Each number is 500 + 40 x the weight over its row's rms, rounded and kept within 0 to 999. Layers, rows and columns count from 0. Numbers have three digits each. The size before them is the row's rms in percent of the matrix's.

# up: layer 6 MLP up, 2048x512, rms 0.0594, rows 362-379, columns 0-255
# down: layer 6 MLP down (transposed), 2048x512, rms 0.0425, rows 362-379, columns 0-255
# gate: layer 6 MLP gate, 2048x512, rms 0.0582, rows 363-380, columns 0-255
up362 100:549481529447527532491507496482474532522501528473484582522480445476493547486494520538530546537554497557522479519471492473481493519441455526438518488577444517487442506486511569526510463468462542512456479505516465483502562468521422569460496507434499522526538531497514563546454553532481463505493512481567524461402480507455493445458573561541533523480500521473524478487480538478462466423532467397463477549466518472498483531493484607490495480486542535458476534572494485509471517472454515521447551466473537475568542563441516549513476534510554484508484511498523524513499549414413462455437493517552471529545519546564589495514485501496489448542472503468467493496500427561510477399453484514496502478511524494562514462607498508447475484485470442501476431531471556513528602451471474
down362 098:536466468549499440429500575487485447486503456492532482486485486511544528424500495527532579560470463509519513421470481495531526553520484469516538567445503546547485514473542455478602519489498535454513461486532526526541499462473579496478526520545465501469408488433506427457467446480494464550499531479473460521512509490516491490530444581512380474536495511454501552482446532513500512538490451486491517567532514503520541462530542475497497481423572478521511420435475487544520409515487516426455489485549580491449507561487573492486524458467480541504533401456558514499487537511614503463593494521524472504424484494435487491573501545570541568482520491545580535505545459516484532582461437537554454492532542519417482495467493474506512502462562513513498518481464520537533486504488604
gate363 104:473513420454422528497442481504504572615504511475464502506502469460474496478455538453499509557505496477522553509458528470555513478532495446483503482494497462524493496468577419510490524514574560421536470482572490523477518489461513461489564550526588468481505455542529477543566497453473560491502465459435480512528520490528498516452494579520545422525472515501504466407492471453495547465525442494510503529572552505506464533445471554577574503481462531442461482472497584521553531554450422469479490457546564460412479522555459478533520516552482535487541477518450458451500524472588536511485490525532443496482560472452513479484500470466448513493460506495484445542456492541421471549552543563523414464457515500550537528467491565434479481441555481502458511520493526555441495461580471
up363 104:481489486486429499549451518495504548517462522544561528488526497394564537413439561493471372540520517486482524502539493489486455464563445459502510515532524489556475447513561509503536497513557498558575436506501548557546584507480527541420483472528509529469482466461492467454515550475528470506519539481428488519474479471512491528540534512553552538473468512507502546443451451508490509589512498532453488500581544513484455521570503502493448502509573536542552523462500498481494498535454537393474511552501510526529497525527419495507417424484506497507568530530501497518560507489535459535470486435571515493422476527463489473558520491505482496423491468495472417476540523496512520473439473418460462428453487466495484549522522560439509518488516481504485484445514510491458443510520436
down363 100:509577521481529480501485527500561511464454568441384564463534472466528477488450485465468507480558485490523463490581519502477506521465496494551602488496567478527443552562511530454441508521557477485421517555494518451490481489522479523483547504485496478529516517479495534523522464458490550470535452583538533477440464511475534504464518484379464524533486416474572488556517553550442564546471539517523495467532448478425539485437478474462429492476539511520502461505464485532519519501527497537477564549464534491480463535509487522511474457500542527550510461473433495485504487606475421522498483483527503459542441558472538549532492507518456504552519550479606505465540485520436477442408450574511517511519533528517467443440535566518506423453441534470422543554523480492541494525543476
gate364 104:495485507525525484516531516516592385563461546525525479519432482399491560552533584534489546412452487458564482455524534471548520534500388490490502528548492451476413447546447553476463509507421615459491457535579487479497529502436509579547496454509493507492497428555503500502465520500500536494544488597456442497535417435492482487550444495481482511569480470555469489456500513514420500455508471527491481538496489492489480496421513523529503516445485523529507446520512450443479400470447537525515473519476496518465481503519553483555523458505513435446482522522529540545557479474520511505492463530480408491513522479451451461481428502529528454513439462485498542452512505471534505489506583526468538537524507517491553509466493518525500492492509483624500481556524504437490513533482543
up364 103:575453542499467514547504504574524592541514487465499470457514491569469483491510582490521492528443467521517514471456420512513494524493501467444481508505517521500542486531526444542448442478539561504465532531511491515464494458530547568534481502470507503479506562498512495469453516430475508493504536538514505510436542465514544544485536520483546511544491434575460461471542497551491511511521405500565621507558454450525453456508469509462478473511424505492555508492463512459470584503525490510473534483464461488479485520467458473554541511549508493447519548468494524603587518553512541544493563486511537477504490459522475521545571480583496526552461516534482521452520478510345526488472581579591533510481489468484497484534522479548500570516578479467508488526442437534585524508512516
down364 103:489467507436520378519479541558520510475487516533502476464492484499498513591466484497502482495508527428468482532553496397497503489497452413504541466510471501459567518486508458531556488431448467495482552514479459565559488578532453556508552421548519501532461498425498497547507543574530446514537539547483435563505478513540429419557459521501533543477478584443552486525505491471545449482523522541514427541541534551562547523448506512535555550488459510518471556576526546501491431501509550431540452499524455409521447486473522488474517488395487451450479521432504539470475462435465498504536500535535474557432436556483493499489542473541513540487469518477490460501558544498495503522436467488466477507557471479544519561511509589466453523591510449478422496474471547504493440525499497
gate365 098:439538486528458503446501563477548475550458495537433517538397510475536500576496502467427576522553546499523494485499497536458493457520499492532484512461502464573493498544479463467513548479514479517471520438440569502531507529417486518523482384444431469506474513478539507509465476479556477420474535444547442490519500491501520513500540526566510446399457546485472474553523464546533474424466507467529518553528526508516526483443519496459555537430563581503484467487504508502519492505569513538456495482510532502572426528525545577482458508536505498449475556475542523556522529407529462565516558579441444476530505478399495546494476543550589533501487582423450503500457478520563494509487528539561489532425494477554489461487481472502443519488492515438491575507551545486558487481416537
up365 098:523475487481477519501498464507448510539369484434506452431498431481466515523521561549516552520499511516524536497556513436504550492490497471514449506453466530478499482445517450559509518464557470502569500491485503504470605509421469523446556484561488480531511500397488551516510483523463465503500550541541510495462571493508554509512509503434538504525556529500495477556433507471492557512526531557536420515541467461549509531501592488511571507553457482501483534488531496405454558451546519546495427497460500410531537455526504444488598541469477451497539478469515492483491421520470477458474496523545531444461530529530514453501511425481506473524569475487515515561506410522434520560465457556524557415456497514453430488475548510471588571549522546538490525522514537482454488513499491
down365 098:576468562495411503482475494450538430463526511514532496552498500493467480542457475576520501509534491458495507505464536507498490561537462537482453559480465553517452515491505491458476431517490498399477564527501544527459560540522423494524427470452392446461499493501503530514507595508487561434482436498574463490515391447524511523505484514526488500534538468579547489481535511480469435508411493447476384504472500521525507512547523390489502461545532521532507476465550523584545463466472437554514530508561468489459546525538500606515491483429412474533457504500557502528476556475447481592471578449441479490508596538481565498466529484551524559495550504524522513463497463510493499504490512521449571525573518514479522469493500440536573450475498451518528525521503520495578496503553476
gate366 098:429489551471502506521499561465419470470534541540542417582402503495508546510405542482443429525488502496531570584446533548573476484413528487475503433468530479504511513603455467469518507540563456509449535509516440471520417476542514514569450550483482478458511501501539531456538525514516477548511512534494460508495487464490530538443558493502516493474478480509506444483529540459581443506498496497547518507462522496437577462549516456543493553504553531526500493490505485495486511452441499456502465525479515538496471463538412557514513451526486441479471409419409481544494485476525474563512504518454541470501508445483503520506530431490561527544440563518524435494490494456489469511554519455574488572508487532455518452504568486529442589488494499495537488507503423458475551534525446
up366 100:459463502498496513482574514501514514543558495489493523494490525523434495447536518518499544470462424555550521505480505442466505568481465502529508478540517536439473486526540470431564517519496574473436590469549486556459465472518430554493510479489478578465502521518511442555530473540468485474508544517503516481509540524462500487508460536431457551473577533522534590491524398518503495512481522490548536426467366534492483607479518570491504493534508526469491545520417466505463541535501568490459560517568528519490469405460565471498435520561500534453518552474491512553550565515482421517489492531402484501446540474539508456546469472465436524494476475447481536511563446489508458408510545485442518560468459509513467505584548508506482489494520440497452557516530571487538535462445503
down366 102:506557521490478503541533495494511535565488468586537503534487417468430469412542491445484497481438542516471537519591462606471514514531509425454472565520463548496502527477501470574476507438445514518516458511471489489487509429544459515544401513475531514533476482466493559496506396552483490495439529556449520512549506508467508520485549565549556438558561524488518447527498532540476531530509423511473424454461443525479444522546533523546478591499463473554450498585485564488416415525511419412518527528562558495432518568524470503553498527489572465434518510454540447571487450507522488513496497581495464496505474500468474493485544511481544480483473454500484527512503464575417526544486542533525457418594426481562532536492512486472480541493496500525526506506488428504490494424515447
gate367 097:485543553472472585443403505512586559514500485348508509563495461517492515470447533482512531527402458468514522491472479501505526500519433542468486509576514429552481478503478488524619512469530486508470466459499540518595519533625533472484449551478429556541464416527438524502466497488533427498502485480465498563450423443423529444488506517481521538477544463538470525438478507456536548543469456521468521480505543525513457499439487459474473548442514438488544488543525513572546464544468522617482484464514538524548474439493472518569490531512500493489455490478491502491533513477478469519489524554499539485576500483516467508525457474401459506503450499398459464498463474414512597557579499530527476504467433517528433520513419464500482551504603503521537547518483519450485519512526513
up367 098:523569471523496509525454573507507506481553490539603553510500424546509492488475517486481513450436601606514473491516513497505541509464407500543491468484530495451459529476492534435496486486527485446580473496455547525476503550472512525526507527521465530436514475471461516525576544480447489536525492511473475430495553491493401481504489551474457403510470562503471473508506492540478431458472478456511511535520420441528510503466618547452509503513529567493461517416581560497531538455411513525481537459473468441510544601461552469515484561552478462490532546455431470508494483444480566436478474493528518526512469534548500473580504487574477498522510531485498493525534524509483507434462487491504453486514516548486544485553443559535532520518536462512512505540505538530521476480493504
down367 101:458451532562496434537425476459457470485472433482484511542592449523577527546493531516447415517507501505548558522490532529468456487520506436474503560489495480573491455517535489545452472527509546554501478450514502458453533578508516502506537476509482487528522556548586466554479528508480519432450544562392507464523485508476499556498443449458543463501517505519443539508525515514524511492545439534523500415491470550495498547501443486526530503512472437530522466527477501475454484489526519624510468467474393464487576544533520520471443483576518518553502524507455538546463574515460538464459495509473477449510511525421456475528462458400545477533445478524514522466510444552542437552540444482472499498448447497458520511452521520532471465484489513523484482511488521495519499489539472
gate368 102:543557543517530481502566462535532470568497522553583452433528524517504499472594569512499425539530477499507477475590542460510533520478530541532483547521529471436460471512479481501454535479482472510551530525552538476506481470489570507443481543449476528494480596510405476508563476482518529500464609545441544528574569527521431573458507471544469449530476491453400484442515534510510449483453480509483615500514510471485551473504531543421493535504510536398491484442450435490436382479495545454529430475559552477439520496460540494522505530558535501556507456515507491560424497510497513531512417510545407420549550548508511475513508499583504546465466480543483559500525548500539496512528496539455482523496611553533438499484461485453480508537468440526491568468482439528492498491533552
up368 104:457482502447506504458491576469466529467461490469438470415495474464444547547493425494478503519482479546529410479480520571490449554489437451446424469534497465473455478483492475490553532574485576412486536526484471548513489495486428478569443548507586463440545542488574480480452536499486466560494432518512484493482481531483537466505510458549535548479579540524504491525472542477530528520580514533538492492520481485476450515477552536545561443483514520535461479503504540540411524485520443422515487558497509501576461462521506450565590536515533556446437540467539523532460515531467470421538534493505473527447420492497485536502467451488497497473505439587493534481472447442436462465520489477507505453487518520487562424498522495535486501515568509485443527556491527501534515449505487
down368 100:486520524536575436422451499478487479519446479538422442445523511481512448495546491504474500432449496469545568479450505470519570523484546480443512536429525460469575475511519516538512504537517446481530536507549492504545469492498478483451501467443443423523527526516559461443562458514423512504548499423433477565464514467485455463592540496518535488543515424494482453519493484526412450434498472457425540498448500492483535502400524567436451441525502433501431515503432470574502460431516519499421536548470549499519447507512470558518517458463497515492509485480598445497453508536557489541469496460492528511486514495487482377437472487439435600480452598460443475530475466501599470471478503540535473497405503504519458532481543570541515577502514507514483433494531562533481487495477534
gate369 104:464526447500517493477500488401517533488519601494496530472567496468526498505463530497478485466513429494501491485508515430548526414471510496498549447409538483479463523395459497488536504473502495554455519422542523451581531489419492509428567506476507530486421485452505565483487593513548494463550507589477464539445490442568504564502498551556499479498492505489514533458382487493518450492506527490531543544564557452571563518496473482489451486455500418494516517501496475395476534460459547529574527499511494503519498530482427410507468514520530545442486520538506526571495457522538526472533481520425456535513490458517431496507547437537594548548490521401482481526588464500547519470583448550550522438448580483521448592549488485433491558481482631491493497428474473439462446511489493
up369 102:455457482418477491552545463500588504520536524541447505460536563485469516495517590490477476514490514559491491500467501445556583499546494579512483564514476499459455535360502522511533469590528525505525469415566516515484512515533550561572534476527535453512464468558571481464498545477419465526549451496545489466448457472604498499484538525524490485489551494505487511510476473522471580440489501569473457476464495435518443501446508489518615453514458472545468526521510483467484497461418466510555549488531488472527501512537498412517470545492544498481396454514513498502466461530568539518512514515464424495516434477505505497507496469493542473482495479492463460531541480483582507504448550580453490473518465478499518523551407571528498501498488523585479467490447416503466589492546453
down369 103:517491585517562491513541483521498529510496501482514510459450537406538506480509480515445496437512498523506487514577569492570536531557472516520490462528505455480449570542500514543547563545448474483516498521548483587470473492532445502546486550540437521413523565444504443504489479469513513487528523497477498483551574483495549466508503476405482491502509427553560485548609471468548468469473548429499470596480478517535536553508504538552528432513511497444496454505514556493515444550487484491503515483533474455551405416531429467452504480500514483478572515526543511491569553464481559524483501494455474527415598486551508420420556515504579476554511514566507458470401505481508492506495458542479538482460548484508522447424509480491488516504558482441531577519589467440541485475507492
gate370 096:586511499524531523459432543581529516511575473481500423488441544575488462520514487543463559472522455506568513400426554600514494536567460456503456385424462512497486495512475441506523492488491568481462521480494499509518465480503520542536490549414518515466430567532512461498502474498465461448537488505508469546487561561515517504526483491570498505556565509494491531450498525472448434522485506530487476464501443544543509454524554485478556467509502519467557441511456552504496577505537546505418495474517432499492556484526501559524479504460585504486564519494442506451516463513561408515521521509483528556460514529494485518570473476536615542497546465512457448591508454485545468556534484494466545471476414472492466459519443506446500490434498532492603503512515512500537473483559540
up370 099:572517499525521520446539484500522498533496493524491487490515486499454454463467531568566526496520529496508474475513498521522432408458528519585481503504410474474469594555412553521575473531485511547545542538481498500490486433503590443478528460507530471472547556535550516519451551513502596530550503444486485494446477547497495448484546505504532505518533528497440497486506558566495495468545566458536545441518554551550495517432413475524566547545489530463521479478516474485429545539458494490431542454525509538468506525518478514561505518575557504474481490635497476483494439416401578555457570490536524531480545495478475451502502581535498488530538491488506435483515561509514528507478469538499481515519472446460546531518537516454473541485488501479434492485514480461424494507513530
down370 102:534557510501541495488547529494545492522444527512550487510478521478463485435527468522478529577508526497501580521536469492506547548529480494397516525523483465443512528558470487614499518546537486461497494425503514533513458435510467505486540540568537528495520502471537531476479501447518470495543559462447427448482446465538421555558481455494507473455454567543516515437490566475539494578497508518503438524495501528552512473461471491562578482455464515474495552553511489503467541520484472476561527492514408471419502486514507534535469481479603508492449541505538523525509558456446536484525591536490450506475492521523562455478523525495499562461575467463435489570530519493487451536463521490501496567477495481492519421521568561548507527504506474426400514490501527477471502480435461
gate371 102:536520443524423495484548492484511454462482463516578539535549516446575471478477451435512504538490470487480479508515437436509485531519466496488465415535446483511483485538468521560536537538548558513516438464468482544553526469491528454538478534472553444463503495547541457492520553519476464504469481511492509519549460478512477450517505480507563506458474539515553557469478470445486536420476509521485573553514525432536475462462486477446512444460524506485485501510457532464398513464547551464550413508537514508461540513546506482424514499493530429539563456528489484447509497489504438582464447510479470536494531509466513566487474481517534538485531521499464491510500517511493486447567525500483479449480548441478462535494553471441485451501550497388530525475530494462544439489466465
up371 103:493491471501534496532524490530549478495530504377470520524462455547586520511521532462456521441498520429510528467459524512545482531513481598559471529559489470455504474487591537432450502504470523471429546493422465485482505509543459557516611571511543559491500492516598505461525505528408498464495446503502458467457483482538475483500511524522486503551484523541453453486512565581490492530562476457450495488440459574458529524499481469505440473450413492529523477580490489466476450522446513550523480528520543454497516483557508490469479475469504501450553527453522485461476504465503520506498581518602469475503514481522544512451522531587513484529546440510433479495492558449589500467478508431498491571519525496497560492452504464550486535438479580491456514513499484494499491458524492
down371 097:517488454488469469517501503477515501492491485567496585545547465549548472508524503525503502556427515529518495498511498461498512564516523524549522469522517455516588520492519442530525462473459528522474438448509561483534454490494555408464510501455467507462460435512481433517492508508455557579516509430482531515492459506414515527497513443575511517485493499452536537555559463434545493539495530514539467512592531423512524556442508510570418542567541499493472474491518452490519516459472554505546532487467464508465426553497457370538487561477504481514468528543468474473504430486440479527478503542523508525516454506481517465483476499467540540480500489508519556467437411505496520582561492555516453541543485503513459517473529458528456496557478481455510443561492479506466496540469521
gate372 095:410537412529498555441480400492439476468466507518481482482527485445489486465507561475434515551487456445556540505547481501559499500469526529438524422466508469517461503512468463473464545504574500524469453455568485535484482456443483519497567462477553482439511468480470462449512452494437506500463510496446499485479517477520533502587537477502485499465518466530424478472556447482370537492488540558416475486534540445444471436461512497587440534466453403514439509524493499510541521496466504591447537510445496511435518440489491558520480497624488518515495447529503582508520519546473470481538454519502481474483502497437467540460508538580521488533490446540530524552425410472494522437454460479556569516502517560464555544451541528453460551360505576529499454558443410483474513517559445
up372 096:586459601423513480456517553489546491542468508482561490448500503554537560549470521445562479489471488493499569463468496453456469485552534504559505528487505547549491511462521569539465444512498454467548546513489490495514530598494548500574438591476433528512483464503558502516445576497521477499494514474532472462524526557477495446469508520522485544502531560494475536511548495532601480464494458448531506484500467514548526611535543511515477469468507507592611543415472517482481524437573523469553451489545474429547514577465494484499517517406502466512525532448483508516517452459507534547487570493507480522505505533522617490521498504462471452507443572480426478434612495532462501521525543496563463445478523517550488559561488441506474445612469449359479515464579533584503469533457552
down372 100:518512437561507415519511498521473492556526611537547391468471583479497543555564487545535487538539539494537484503479495538498471530465538468554485413501500568447478451478513483503447482511488524551472552524519472478478536519559461461446476483481471492512497471550534481495459444524434551502522480473457430511467433430573521486464463495520523517506464488504484426455516526535507527518480436514486474576499483455464476453531517504458530482526510474483534525441482501471564520557544486632473523543451522462473494506556517460425484526411475437494468545481528523489483533437563518448494510496448504487487459455478507513498434535444516505486524504460519378434520420503494520412496508533470567567510530507570496444434444494392517459391525537584525516495516518446504514540493509
gate373 103:530474527521468496471513469473511459478490439552507532474524467487462526442497464545493479428457527486477513479467494571565495527564446546511481518434548465508426513542496592507459506470459492489476473440460422513560497533497457593450529571486461486478501497503433531512480498563434470513454531547472442419527512463555504475542515516513486512437435493583527470481500462478506419541479492519564523498457479482520485461494498517505506454532491471521540526474494554386476503515492482536440489480518542580487521492482529537537517421496482445502470408489602514550512517531495509528426552552561492497508527519450464496485431518533535470521490498455472469480551519556525456506507489489437423482450525494462529565486431516501511492435543484460497543526412471498443416429454447
up373 105:519539526470524526488518526570511512555599505499452421524494531437527503509451517449519471569444561479512487523552518442462472552469494481489501515547463566484432469549451510461491502514567477602493486553480508566514574450487540485528528486488606483520473433512477498508507502426595572450527514458579525538474487473448496435526526507498481484501544514363493552490467445434509520510507505456511551482454501475560485547501509493463463527513561504537493486485475441495541445495487544487502532534453488474545436519478466551509507516461495534551546412493496442405545500470538524493496439514567451495539432490544527448523553523455446493532471436480486515459474441424573560514458526514465471553468570474479529513512481480487574498459560500536470484495523491456481457475441558
down373 103:516489432503510532465466494482444511502464469599462479452547495495457488501510435465499545527513514461504492464505515441495511494528507454452519521530481494533485458494478466585532524489459530498475507528474470502515500531604420519520513531521477463607448575524497396445456522532467500515490464428493487503522543547544417526501513491484557554499504480529526434471449513507465432508583478564559481560556533547544526452521535543531511534457469484521493472519502547504472483517449477559480485559459500469506477474461529484496489549518477514501588510495496505580492540541482427554584498404465591581485457476499465473458513423567501521391500457553540421474595544537460442477507503476549536496511535451491494474539557505446415472554519549512488406480523467480503501487485462
gate374 103:508508495470467518508553431471515524464470499501537577487458515469467511547505446521483509533468515503532466535475455519495471485547490478464541560510461562542497484572540473502464444496485503510454446557449477552562454488520513435487546465440531508484527542477439485520465454508543445521490525490522490559513492465506465467540515414431501477457483525513512578464553501493539417506492466434569490485560442565582492556443513515495521467509522545445551508450484476506411563535558446424557500528569416555545487500469518579514456466544494483489465467484475526535534508485479457523450508495459555515501494520584537496475464525551496432448490421512509553499474411541515488496510500444423481490525521555506456568434572457432460525522467515464550551530532576396479531456463503
up374 107:536580494505542533497517486477550555534546566435523448496543520485515496541405532501540459546522505523505469513455535504548525560549574538484476473440547521472545511564505483522461441484536461512493524525511545534603506422531471531537550440484515514507516486442494553504477464492523440516594579509474480481484489427517503438482451455489479562544544531544501543514541460485591473504426509452517463460495532545466424529442546482570387513581452498444484505502495478563484475504495496535554537486507502479534536532483490528550488565496521566508553515509465549464480582469490505509496533509494458450345548515527418547519428497509532462438543437536502544472475522478550469507522493583471581472458444492572476507500583489507510522541494532523557552522569530460454455492566525
down374 105:500509479501487471468558438503508543424526453494508486448457507422479459479486459471490530471455591485528581483467488481554530466512531470489499574524561492515514468464520521516538518481581530534494514533513450529512547509580440489485479499508473466519512441406530458441548515510463531441490489531513487512481474490537453493496540553480582494490593472511518464451459498454399507509541501526479430494498463493477458523474564524403524493525548480548490509485463489463458627537395512451495536456524514608519557589481549497563494530546535522455465504466439479468430557426556444481417542473539450553473481495524488522510552485541471472481501481502464498426509508508509494450520518547493470470497517529510479489582473516452539488497544463455559446519386483522477493465433519
gate375 093:593534508449525547459488527513494558519498542516518470497444463502534450489478478517443502506554468371568534503521534478496504476523539508431480491589463482510494512498494487467534587501466515541484517582542514473529517491468560539535545563513514554516504428500567531483549507492533593494562522507435451502524570483488504438538510472399525496513538520529525480537419533447553494493513434512453540479506458419491527472531480431472463485505499522472500442453521518551486502464511452488493484517468489462536489482502498466480439536545515508479579518498495455534449470518490426477454483532515561498532478528586460450513500515436487478506556533546572420499439575524481533496573466589428585475547487496487497438501463518539473462544479497509549514526445504473471483553550497
up375 092:435463437540552462517566427475493521514491482483537431484503457504468557479470543511522488534449459500531530552528531547562517525479531523509467482401504528497480497514520517558398415561564514486517503520531526517454487498498476530498423532455558473502490522418516496501383480490424457565470459478475461534452499489479417568555459518471558536478516500492505455510512558520506472493524481543463432535562486549545521463443510530534469465494557472450555543502491417497500537533475538454494370445535533568480494502507486454462547512417493503522507478429479530449476573458464534560526507507483517570467591471471519607533476557477575549490517490513502561497555551490457479529548476469472452513538483527545537548506513494510565521482536508516436459467514501509550548488393512
down375 103:396420449487569497500451468523453510471491453471459539572480456477433494480455506480480435480542412523497560502545469564533532557557505456460504491386422446476461488543573424505503495500548476441538502552533499585481493494462481459511499547562434537496609501529532468494557485545500464462423454491585480513488519413490512568595488488510490520506535456526539447562511521518467479460548523502491523521532540519524381516499524507516452516422540452492515498513516441434522504508546521444441560455506558511504555448443516476479514444508492428451440438487524496497465490502484536440579501558512534488497485480448499458423497527517496498450483443565515484505502429496464526454442486443510484519463429551478546561468532405432404556500484479500541483501495457525528442517460502
gate376 097:535480523453440535493540491511505520506566459531511548506514570452512504480564539580472474589498503503482596471469498516537519447401503530502543500485487492457488538485524478470502468578485454448584480488508471486534454565486528491554528444403550465563469464550463553502546519488569492448466573463490515451414515461462493531454491520481465475493527499555456453565524470516481420445479459540439520473470474513535529529556547513486553464494538505479473459426488526448501475601487588484449486527548503410528441494469450488535460455483469488508529445485496457502446512544464509419471463512508517505533455529558443514469484450477503582516487526444493475454487462590497466545497425453519491531546440481492527458552481403530495409546445548454571551462456547481533507559484452
up376 092:519446501466421512519449517472568483497493453478555496560501526458462480468501515533462526461525461472489502493532533478487485492487457460520597461484485481596551489447592506444518468478512541517535550440497507445446487532524489453557494464565517506509429471515480475509589503529539486476548572448471500536459495466461489558576498518504461516472418552487460384518542549484510483437523517580492511459518547560516542510521513554420533510457469478432538563442531477476497539517530531459451485561567536412498474504464407496499460412503496542498593495488509546500508501436550523467505470488463481531497401488586494519435547518455522484485522513551470450537438530404501498490482443511518479544519439458551448593530518414521400438515510482430550547496512548464466476551474464
down376 089:433492420522480436576544470459540462481623474528561448478512517542507507512457456450531558563527418464517420483443555527480505497487506567491576520436576585486485538440494476498489491466556468482531504443507485527439465524579439447505504591553483559507430537479507476471462551471563456486502559558555509469549462440486509492436555522472516501480501472483521508519497462445469490527511543509501439515468578465500484526502491577512521532532492503505472494464496569572600501536487493457483527497504482535455497511482499482541511549538549427474428532558531526498463495564490466531539463424483472475479559474529483549574509500437483492483583591490496556486494508518430454518568506432517502488519448506424457515534506487490444535498555421536447537574552526486496547544537490
gate377 100:438505566428481457530542512548480451501485435504459528476573645471557518519462535488507491463519520472547508414518456537481511450470436503495519507537471501437496483495482454517474494562528434454490540451553435566561482528412483468529501532451522440497557519524498461559437520582494499512473469467463510508472580514522432542512507465492430487502480525433479413546504476527495478562514533419473503442546465546531440516542515533575501448532458474425508474451463481577566520527453493526521550392475494538483509447459493526381513449470545467515466440452439475491384524514496465491487410536506502545515548470513438521502557472528507465466539513528517452477424494515382488497465623504482527464495489485498506523454469509540519445474499487499498466587519528478477433508490503
up377 100:553551459517531458489475486560471534498496472324457424525498498492460567519519526522493555409524438459509450491480503524591491491462466491446480483506466562491520475503472474469554470454482532526591527534524537454513513467426504475508562549521512444567558522518505462564378446444518445542467493568531484465443554423537574442473531500465569509526530487484490524510493512518528502561513519517494510475502514457551436506547533532495464550508488492484530416527456500517513526514506496489491611387573450497473508375518484509503482529532522516501458524485554572468456521595483439530527494529506496534519508481447462555450509460477441510464519497536436481451440461507461511599486531459511534475448521464481516479548492510533516491440434506486465494456496454576531479539507523
down377 098:546525564539476514564505487493521379495474549503466607413506525503564505506468527523509516523533496503472498512479483523439474417488455503490535463500522516524490419470534477476459501495471536465455418457496542479494489511480465492517504495446528523473476454483503524474486518519468539515476579495528540462511480496507504536509528484481452437506477426474526503478511540485542503411537478476511447491517500479466437460452525514562497462360474456432511501522557505428470460489505480513463583441627513512458431469565507522428530506475550486457506446540484505463487472467477520532478470478487576450492542508512451489526482523479444552598490478477528455490526536479372521489471538603500526480570498532515407441498547473439505531513431582474504437528489489492418463476500519
gate378 100:526493469523486492512481475514488558491452518506523456524484493497504481391543484478486460527477502480623508504508497525539457520470464457515461505481513452431552487444535450499597571529516499436554524450502496514510416462455458545556507466484481485495536435508517546593523529491515580463537500483523494427474447418508448498509567463555532505516464515473558522434431447468484481397462492510466507536545567502487550548434536488475465561534537482521543433554478530447446483507485566469475517474489529566465562516482525517513544446494537546476530486450547555496514521508455466518554483504523469489510528568488461500430500550500532499470470411486444482494488429394451509490466509457492461546516458538504535511439508509556461492458429429545503504530484537539517482489446453
up378 095:542519502552487503487498551475518547508580476522508449463475496470467485494431559472492466520553486434512469455503522527451435465513507516502500511540528573485473549432537542489570463518536453456505492564461523519555449559524588512552502521480521522413546466526428519533500555519528488519493502459531501492502491435508497539560516526416561465530504503479579470466486564449506506487449515526515549544471441417481508473520508539472525492529523472449464469455538490498435508514475505481529530478571482533446543468471469499510470441488499490444546424548464527575585493542524512521506499501499528509532512504490460508401490474517430623547581503552504426467526533498451496496502400506446480497513468564447478487523548508512553554540516596505504534466475511508522458463519488
down378 096:473465484497480598535461444521518508448500457485490540479558526481465532486489491496455505475502527569508454506426459494511564461492506462501533512546466497473572452533505441445527527517473531544490458451461453478441542560455501519514541497451409543571588566533471496555549478547464483466520476439469432444492434470475505524533469443497454516539553470486552500439489485503527474497491521421531518491510481524529493516484486426470518571487465494462507464514541478525548502478502500509415534536468569483413450545536522511475458507501497503541445544474569535463507503501562472496543537436466416492554576507520489570554540502529591524497449481551534519471466504514469514524531492407489525537464511535484563438492445432485463459444531486534509430564476464452502512461484511
gate379 099:518507532451498454517459499524533373462475561454530556533477492506485560508464449527547533432433507520434539504454462493442444457509506446536500507507561398453480540449430467517479464511505486467454456539458516496559527469484473565469494491505481586487488500587446562546470511524436511545531562555446480516491430415462585478502492509400492516524436505547509448516421459466457533475494472533499513508520517526554518489537485509502447499518490525407524486483451506442531487531487522460502487512560470478542505541420528495427539514596479532545526504490493546493508541520499527455456547497514522487481543522491548473468480491429533439496481516543467545556474495548552448503517472549526490446556541508500379545445469551509540482502476472562468503473551390500505467453535588
up379 096:506474418557497480514513535458550518481455492422465526482516463474507498515548477449448514518544517493444433481423487541565566451421441534465460457476507517561551550505587513489424515459553464501534507475541475467520577536575570529492557504422561467548491497475516520509515475513544434515506520490519490517514518559462577520443519584529513464552517403426454494510567524457551501503541494459473482489434516544531494553472497472529496534454482514490517513559519521547463528459531438493581504474485481503543533499547485489508532424493405527491478496472512570477519492523556557494449478558535589474451489524505478499561544502527480527554495484479523453443457548512489575432485536464452501596550537500519538524480529485509497572473546523472463426521502572496486553582557482
down379 096:454431503348472456514570438479458506518475490512479480540520529550502480483460498483434594497499516471534554496579506469523484453414474509504481501546437482448495478494487564457412482462484506570541542409460515464490493519554550459466527463499574469443542517474429465488510417526557505501539478526556526537517530502526477484457527496499465509509499526538553422503482504524515474513481534492463471543389532478484442485564542518481448538461479416501591483546484499546459446440563481547499571416517524467518534606557533531505529503448506485528513559453510557522534513493535455517505524473549465439472486500453543463509483551535571512481497502518488490494483439416572475414437557535505511546463510491494457481548509493486518517469539542485471521402487490489554581523540492
gate380 099:507449501485435572481518491498427518537527490534467577507495450470452432562476488493495437616478521435449447490548510527480454524508513517542512511510482498493490459493492495600503482455541470431517404458429490486539526520505531558481469464549514504498417502532494508457490486521473481464536476477462484485512491461435533476454519485538519587450510506394505539527471544565533496461508460569505489480427429522493530554514466480495477514476508490525541439491470496523539507554521473462527465534546578483508522447522501493555520503451529609473491551514471469593490465552587553509535476434520513455538503495492493487543509562432499500498535635482469531442548510446549532534465526520477498465504488534461541454496506520502449541471460441446522476481519421420560462447478504